{
  "n_layer": 12,
  "d_model": 96,
  "n_head": 2,
  "n_kv_head": 1,
  "head_dim": 64,
  "d_mlp": 256,
  "vocab_size": 2048,
  "activation": "swiglu",
  "norm": "layernorm",
  "norm_place": "pre",
  "norm_eps": 1e-05,
  "positions": "rope",
  "rope_base": 3660.0,
  "rope_fraction": 1.0,
  "qk_norm": true,
  "attn_scale": 0.125,
  "bias": "none",
  "tie_embeddings": false,
  "parallel_block": false,
  "init": "normal",
  "init_std_qkv": 0.0617,
  "init_std_o": 0.0,
  "init_std_up": 0.0617,
  "init_std_down": 0.0,
  "optimizer": "soap_variant",
  "lr": 0.00601,
  "lr_mult_qkv": 0.4,
  "lr_mult_o": 0.949,
  "beta1": 0.95,
  "beta2": 0.99,
  "lr_head": 0.0134,
  "grad_clip": 0.5,
  "warmup_steps": 57,
  "schedule": "wsd",
  "decay_fraction": 0.831,
  "decay_shape": "linear",
  "final_lr_fraction": 0.1,
  "batch_tokens": 32768,
  "seq_len": 256,
  "doc_mask": true,
  "train_tokens": 103300000,
  "steps": 3153,
  "dataset": "wikipedia_en"
}
Each number is 500 + 25 x the weight over its row's rms, rounded and kept within 0 to 999. Layers, rows and columns count from 0. Numbers have three digits each. The size before them is the row's rms in percent of the matrix's.

# down: layer 5 MLP down (transposed), 256x96, rms 0.173, rows 36-91, columns 32-63
# gate: layer 5 MLP gate, 256x96, rms 0.199, rows 37-92, columns 32-63
# up: layer 5 MLP up, 256x96, rms 0.192, rows 37-92, columns 32-63
down36 093:494468500437477508498516491549517486502503522461504491489510530543555515487447508505464544521466
gate37 096:480470534507502477492491486514526488460499473502499504498498521520526481504456529494529464499556
up37 101:469510494499461467489483523530472546514497490494511466437502536507487524522453489518521537516468
down37 103:524503500490492549501493483486485500456494510475508557542543529525486509480546496509481546510504
gate38 090:464502486531485467512471467535463469497494475514529466532514526547516523527491508561517471515481
up38 092:523489496475514474547527514497502514531497521492449542497491510468471494490517499489485500543513
down38 092:511492539546528479512491498514516495481501522495495494515443485512551523494530466479467527507490
gate39 107:527474537492447503508488531501493460518513474515548523512506523525519527479514473495507465480497
up39 110:509473468495471508498507479480483520502501533464431484539544518499513494520526533467506521467519
down39 106:490476556487492500512469499527466488461512488503523543517436498532501492518509473516528502525480
gate40 093:510497465459507489505502423514504477510493462460556480513538517511506509481518493494494539514523
up40 102:510521533519498519500518528450511468554542477548500491522487469504462506506501479550489473508517
down40 104:523515518487500528481465469459502517582507522522496504525487495518485536465505499478466455509504
gate41 109:523479500515529523493514472491491520540507501517520488499494527494508479504544468555534502476507
up41 105:501517504503470485449463483471492465481552495520529525515527508483555516521478514497494478481464
down41 104:469491493494505500477493516503492539497516507516494490441502549520529513486493477505487543520534
gate42 106:453526530504483521530545505500500513499487472534466483550501494499511538499473475511520432497493
up42 108:501487530472481521508474490502515472473488496505484465509550490470541475466521515536512501504530
down42 112:531512497506482470517480491485480488524492469493509485507463483516485449541450530531486501513465
gate43 098:452506470537520488483511510502527509464493472514501476521508509506493501522476514516482509523463
up43 098:459486526495531490493536502508499526469496521506533524475478516508492502488493498478509479532523
down43 100:502463473463472481507501529509494479515438495528469480477541497550523472511494472480525546546505
gate44 092:464531509474545483482494507528492489517556504535468498462517512495465501489498479515551493513471
up44 100:508510473508516561519479457482486503510485538516504502527469498496539463501495503536471496481515
down44 095:498532496535439500501439530549484499526453500503475526508511480532492512474497458478529514479485
gate45 097:505468554475530513489482519516520459505500521503473477517480519524461518515444435486490481488558
up45 097:510531467520510500521483495510525499521504520486492556485506510469484506540512537498481522524491
down45 102:521516491480535501510551480525482503507484427490519505501497490452505497530513526503509496515493
gate46 097:526495505527490488503570474527486483491476558417541512516493548463497530493505530534503488470540
up46 099:489526493473516522520453524498542491498517524493451465470468497498491520506463480471527531527490
down46 094:483461478509501515533492506524500507498495518523489517492470456530511502527455479511507514498476
gate47 101:512537519488565467487505450515469540476535523521523517519462541530511489523510507508475475467506
up47 111:489538518506474517543487450484489512467527494500486522490518489557487510516494510466483483517485
down47 113:519469520487487470510509499536515489482464513475483475523498515498519498507472500534452485431490
gate48 091:505510544475558500503510504465528527472499510473503490519525550484464524493493458457514518440524
up48 095:502470522507509479501500472457459483493471540486529482513513504512502536510527478533526546463510
down48 096:527481510506486513476519496495519537510493483516515444496557525525495499544524490487505532487494
gate49 110:457484517523512453500491526520513513500509520508526452469510501531436453502495506464476504487477
up49 111:525461464482495491515526450528492534479538525493473518499487481490552539491511488518509526487507
down49 102:522531528509500540535474495503517462528489484507483478503498559509501503461468475473507499516537
gate50 104:502503515473484540430492505494538509526526500463492500520475537510480530490482475467481499472500
up50 107:475465467467493511498482507500502491534487492523512563506518494501501521516503535488486526497489
down50 103:497469550480486453496512496516487502499526494488471532483552485505484518511516536528469543510524
gate51 100:449514493524504485511522534517458521515496458462498542524489514531538492494510473514477480504499
up51 096:489467509513525456483551565512517460515489529508521528526512493487478491483504483509473517505512
down51 101:447511478467519481533565471507473538486459505467483523536492515518504509538495471486496465503539
gate52 108:535493488484499513484527515437509490487497506520473462489497551525497457540492458513517514486446
up52 108:536501517514516409486500480497530498464512501510487510464507464513522537513553497528521495471481
down52 101:488481537510523532500487528430515528473500469528490478514492493520536508488482478507514474477518
gate53 097:509475471491498488467489515501514499491511474472491475556480434501486463494476503499504481491497
up53 103:495491500504529520534499505482487496521482499517516473501504457462496546474508527515513512499505
down53 110:531443513513533460517444493501515532517511504476465463514468480522482496505471494484531495515544
gate54 096:521510484472516451507488539500553472544514505485492514538462486553456509507475488491489540473518
up54 094:484493519543449555505531525520506511503510494480485502445540513465488504451457472513485470441485
down54 096:485469501475500497509546499493538471485489501495505492490530490489500483442503502503534480471495
gate55 088:437497503479481457474516484533523513495506504462531470482563526476527500500478469520507526524479
up55 090:494486466513489541458564511488529480507441500470482500473533542508500477501492467474474537543476
down55 094:499471462471495483513489496495481483473495515433517480478505523512469499502497496528489508470436
gate56 096:502527494499491539501482519505497500451504527504500492529486524540510495513465493514456511495542
up56 096:492515522515555506481475495432541495540513522462534510510515523503515479458463501505448481495490
down56 096:502471495496501525527487487498476474492483537493431506485490504491515500500543479486493521499481
gate57 099:514510468500473526476529512515485521490518513457531502543520485504522469533534484526507540478490
up57 106:570470503497502517474485471499530481510497474503488515540506530515509508513528490473513533508524
down57 095:482506496508473498493520494534477513461550482500446466495518472536557512525527489534455468464491
gate58 103:447522520477497480497506479491518480476533492481504497537450490476516480464570489511530519519469
up58 097:506480499501552516457501472464523466533535464477579455539478484511475511509545485490508507527483
down58 102:498545515477471500469523467523520467505522506451538487465500505498509501515517498528490517481521
gate59 104:451508462482523489483517475485495458529468515536465477544481508485519496479525496469521502501479
up59 097:530520472522499466489545501465523495500520501532479481508484522507462523463529470483513483504492
down59 101:490515528470508512446480513464530479511487479493463498497505502530488505499558492491458510501517
gate60 096:487512507446497536484518484507511521471482515494541503525521535472503545514542485438494531527521
up60 101:470514516467507553512477504502483510477481499507515517490505537514500574458501533501512522497473
down60 097:521471519517439503512482516511492485453489518516471460539489486498492527532503477483496489478535
gate61 103:521476475477518505504519462516528509497505534469474523475465486475500466511483487497521531452540
up61 099:500492465455520491453461510470475511549468478508526543488500487551492548497483482479458493507506
down61 101:478466512512488513483498547468439461509525493487508509531514516479489456473528481513464492489493
gate62 101:494536465522465508486459498570445494522460493535503497516506534479475502505495525509526521458478
up62 096:501541478483503543483498499519470514565460500533523513520486521505496448457548465521501488502514
down62 101:519464530488547484510487536500468511483482536512505473515520504494482503499568506522491509531522
gate63 109:477518508516545502467492506464503488552533459483512478495470543502479485518485487534491504497508
up63 106:470515529506502470499512509456531468525514499514482493524508478526494534473470495525491484502540
down63 103:462480520481465497511510498471481456484510492508516476501515454551456473505471530516535555503494
gate64 091:477519520527475459524536526516488448483521495457445539528498474519484492511489514484526487509506
up64 089:500485467472474498515499519517511543514491511496529470526441500492487527512539511500433479496488
down64 094:494514484518539518495485516474462523506466497506536486513502497501532487521493516480454514453463
gate65 092:529496482507496538497516484503522467519475529513489509518495491518503476450482480491521486510445
up65 099:504515501447519507520482475504488492546511466514507541504551494509488529535492492506453486491475
down65 097:488519518502461500547490494481497531524531510516493531510517496507495434449462494500529492486496
gate66 097:472520523510516513484497473489530492462487479519508524545524561521519467487456543494505462540495
up66 097:536488528495493487500476522500527510538507503438509464523533440482479520490505544478448493532500
down66 104:508462471493497485475541480498530496527483528508490515490487484489493520476461514491478525538478
gate67 097:491522480546461517537529504505509457455488494506495518526543489520499529517533558533506517509504
up67 095:554510534497511515480511470506476520469487519518482461458509537551543514475510514510473491512520
down67 098:532526443509460512549510461499520532543504519522476538527523511485492502540525445496463516549486
gate68 102:489508514499522513482531473494515510460493464526508491479501546503529524462526517500533488494501
up68 107:520534449506549493501550501491476545475502477525528519503491526506534488499506525525518522498494
down68 107:505493458494487515545484486486505530490499475514532467455501500503504496524534484489533482522459
gate69 093:490510487486531524481556474489523547498535471488523555517497499513492453534455495502529493501505
up69 103:519505519506482474516500515555477471494489497530476462464484473510478494477530476507530524502497
down69 100:476530458516527502537492482490498485535518469506485489528522531463478517506492481528458477506505
gate70 103:512519514537526501498494502444539501475508540529520504504510464491538481536486489520522503515463
up70 100:487534478450563536488470502507478494516449518556523467524476510527531512488483515527502500496520
down70 099:546500471468484496502519492510550504503511486506529512517473528565491530510506506498483469492493
gate71 095:478535494490529506491532500482475497522529492471513517477478498554471490478473537524528545502496
up71 096:482496481485503510484515476470532494515454493496532461511485466498534518518510482515512528498486
down71 096:490494514492513520502531537514504534458489492500459509518507510558508502527504497451467464504509
gate72 096:512497483498486469514497559526534534546490490496489499521470504498487494479460510489463467492494
up72 099:501476496523533515517518490486536506472528487495508501513471483503517466510510512521537498485486
down72 101:502494480493511468496499527500494534484489524502499510486495489473531501492549514499489539515514
gate73 098:506531507531469510503517503543503504519527502560463515517488570474489510475484518513532465482492
up73 100:465486535489532458543465510501493498474538508481489517509485502515503495492544486463506503479506
down73 100:444487498472524493494510548508450469438500547468494475497466505544470476516476502478509506514502
gate74 098:499537525525499477467469509498493523513499507493527468496499511452493478494516478542530512483529
up74 099:484505503473508500494469479539516454480497477506530509487508461493515520484503469552482454500477
down74 093:494531480456507468512479476499531476531450528496471485455499488522529493497498511479482503466523
gate75 098:478510512494523508458493497487461506485534564506535466493507521555489512552486503498468519531528
up75 097:495480496526483530478466564511504490483503512493523456472472495520494478517506497486471474502493
down75 102:498495474486472451517524486484502501530524487506478475535502457451542499482496498525511556502511
gate76 105:517488523512496485535506506536472524506475531494510519488509509451489528569563518521461478509469
up76 102:534485490479474515472445528472516527517518511488518503485471486515460495523528463495512548479512
down76 099:441503491487474446523502554499527492526462498508471519493534468478530499520497488486451494448480
gate77 099:522505509517478486513491545526495538482505495498485490471512515488456537525518457470484503496480
up77 096:513542478488439488514494502532503515526509496524477505479487483474509485498474472510527495527540
down77 095:526502517448526501509512477487480524526480503515489456493497504494518508475517474469511523541523
gate78 096:509500482492484479510492469507547471487460502508584459504538497507545509518503478507510532472495
up78 104:499455515465465471509494518503494495496501504510502514490531487487515473516536475538502523532499
down78 099:484477478482514503534520510485543522505524482503441481494515493461457495508487504527546470464471
gate79 103:485469523562484507532516534510493458448524451535481457528472463506528504471506493540507457480491
up79 106:518541498492442488525545535453513554527490488475501505478482539488485491519498518458515523512459
down79 100:482471458451513473484511499503476515481505515474521476432508505494481500510514508500475501487509
gate80 102:533475445475500457455521520500516477503531490550528483488482549485512503484530519462477502486520
up80 100:507535496476479437482539489545485449446497479538518484497508523537487466500536532500508511491499
down80 102:489505506501497472466532500498491541480526509526485510514477554519504531491488507484464480539485
gate81 101:475493516494502507516491497499457534493471496499541500521498496501532485481473506463482456515503
up81 096:521476537476494477474507506529488540514468497534498508502479437501506513517491506506498479534500
down81 098:534504497502492474496502502494483525493486484500510502536531507474511510493484486523508518480534
gate82 113:469533504492486493503452534514511503488480500555514485505484520530482491475491500525503481487518
up82 105:485510513491456502482499520510540488505474512525494515518477504520469476504511471503522461502552
down82 110:492496512476506490536455472485544485499524478494530456484485549478522556520506451523496511491510
gate83 099:441524533457482496527530510523470493490449514488496499501483508499512535502473533520480476521478
up83 095:424514470485504491525529525508476480476491525506537493550516551503510484474462495532466458495510
down83 100:480504464504488485479488556513527492470478495534535498521525482494510496486508494524522501489500
gate84 092:493497524488538491480480545467485553498490501493554518511479535484508441521516495478491507502468
up84 103:495468546524523532516559479493544512504487514458496511485511470525462495469542552515509471482524
down84 095:525508513476477473481508541511459531518488491549503529518470509507528507510496505544497533508489
gate85 103:494486507521477502510537492500469493506488488521526513571517535508525488513527493497527517496573
up85 112:476489488536547491502501500533462496564507494500560508496497468532465492518515525499531497513486
down85 104:515497512497532483491487467547508501512508480496447486469493505527511494515487514498486507492495
gate86 103:529494554492476519503485518526460496464515508488533526511550560532507458505493466519474546517508
up86 104:473450489503554471467518508482458524544469492497503505531524470505513514475535501515485460466486
down86 105:483508513466492463458480502484502509510512484469531566486521489531497508496491485534471525480537
gate87 086:461502494485475489516517519494517527511536531490515494490487503437539528529503498515495509507463
up87 094:482484510488486498474520498462495530455526540488488529531532522468521455524480499509508496540451
down87 097:482524490502486482495510498494519497508452514471531476539505478440488502496506536464553495515513
gate88 097:540502533496489500479493486526460510501563517526506505482428530502513494492513499503510478465485
up88 097:486458503510524496458477510478495507567484499485498514463511480521484495453488541527514491551535
down88 103:494464497482529498454474520465490475494476500490494482530484531468490467472509530574540488513511
gate89 099:525476530491471502532518513561500511508510480504483517501517528516485489479473506491488463493514
up89 099:514484489483458469528538487556500510516467483514500508503549523505526496508429513521518513467486
down89 108:497504550472530483498495509541488493471466534498483521490538503491525512519488478486457476500481
gate90 089:482475522514482504506490532495477542488501514493500547493495512522489522512463538441484526505519
up90 089:474514509509491527491513542549465550540535497543485503436450459514524535501509510522560508487518
down90 092:512514523505567538489513457512516499492470510481505497494483509465469437461489516486487486452515
gate91 097:510519503504512490516508475491487519503538521527466469490531489499501484502483509485480481456524
up91 101:528531458507477524502487500527480520507487519495484471542529464527496491482500473501505484525485
down91 100:474463488529478504476487537457493532530518492533424521491572526520528503526494520488508492519474
gate92 104:513517523525467460486506516531516525488483516507495493542496532521480502481477528472503485527470
up92 105:578517472488500472540521529445515554464553514498523526484489471483472493458517506493533483481482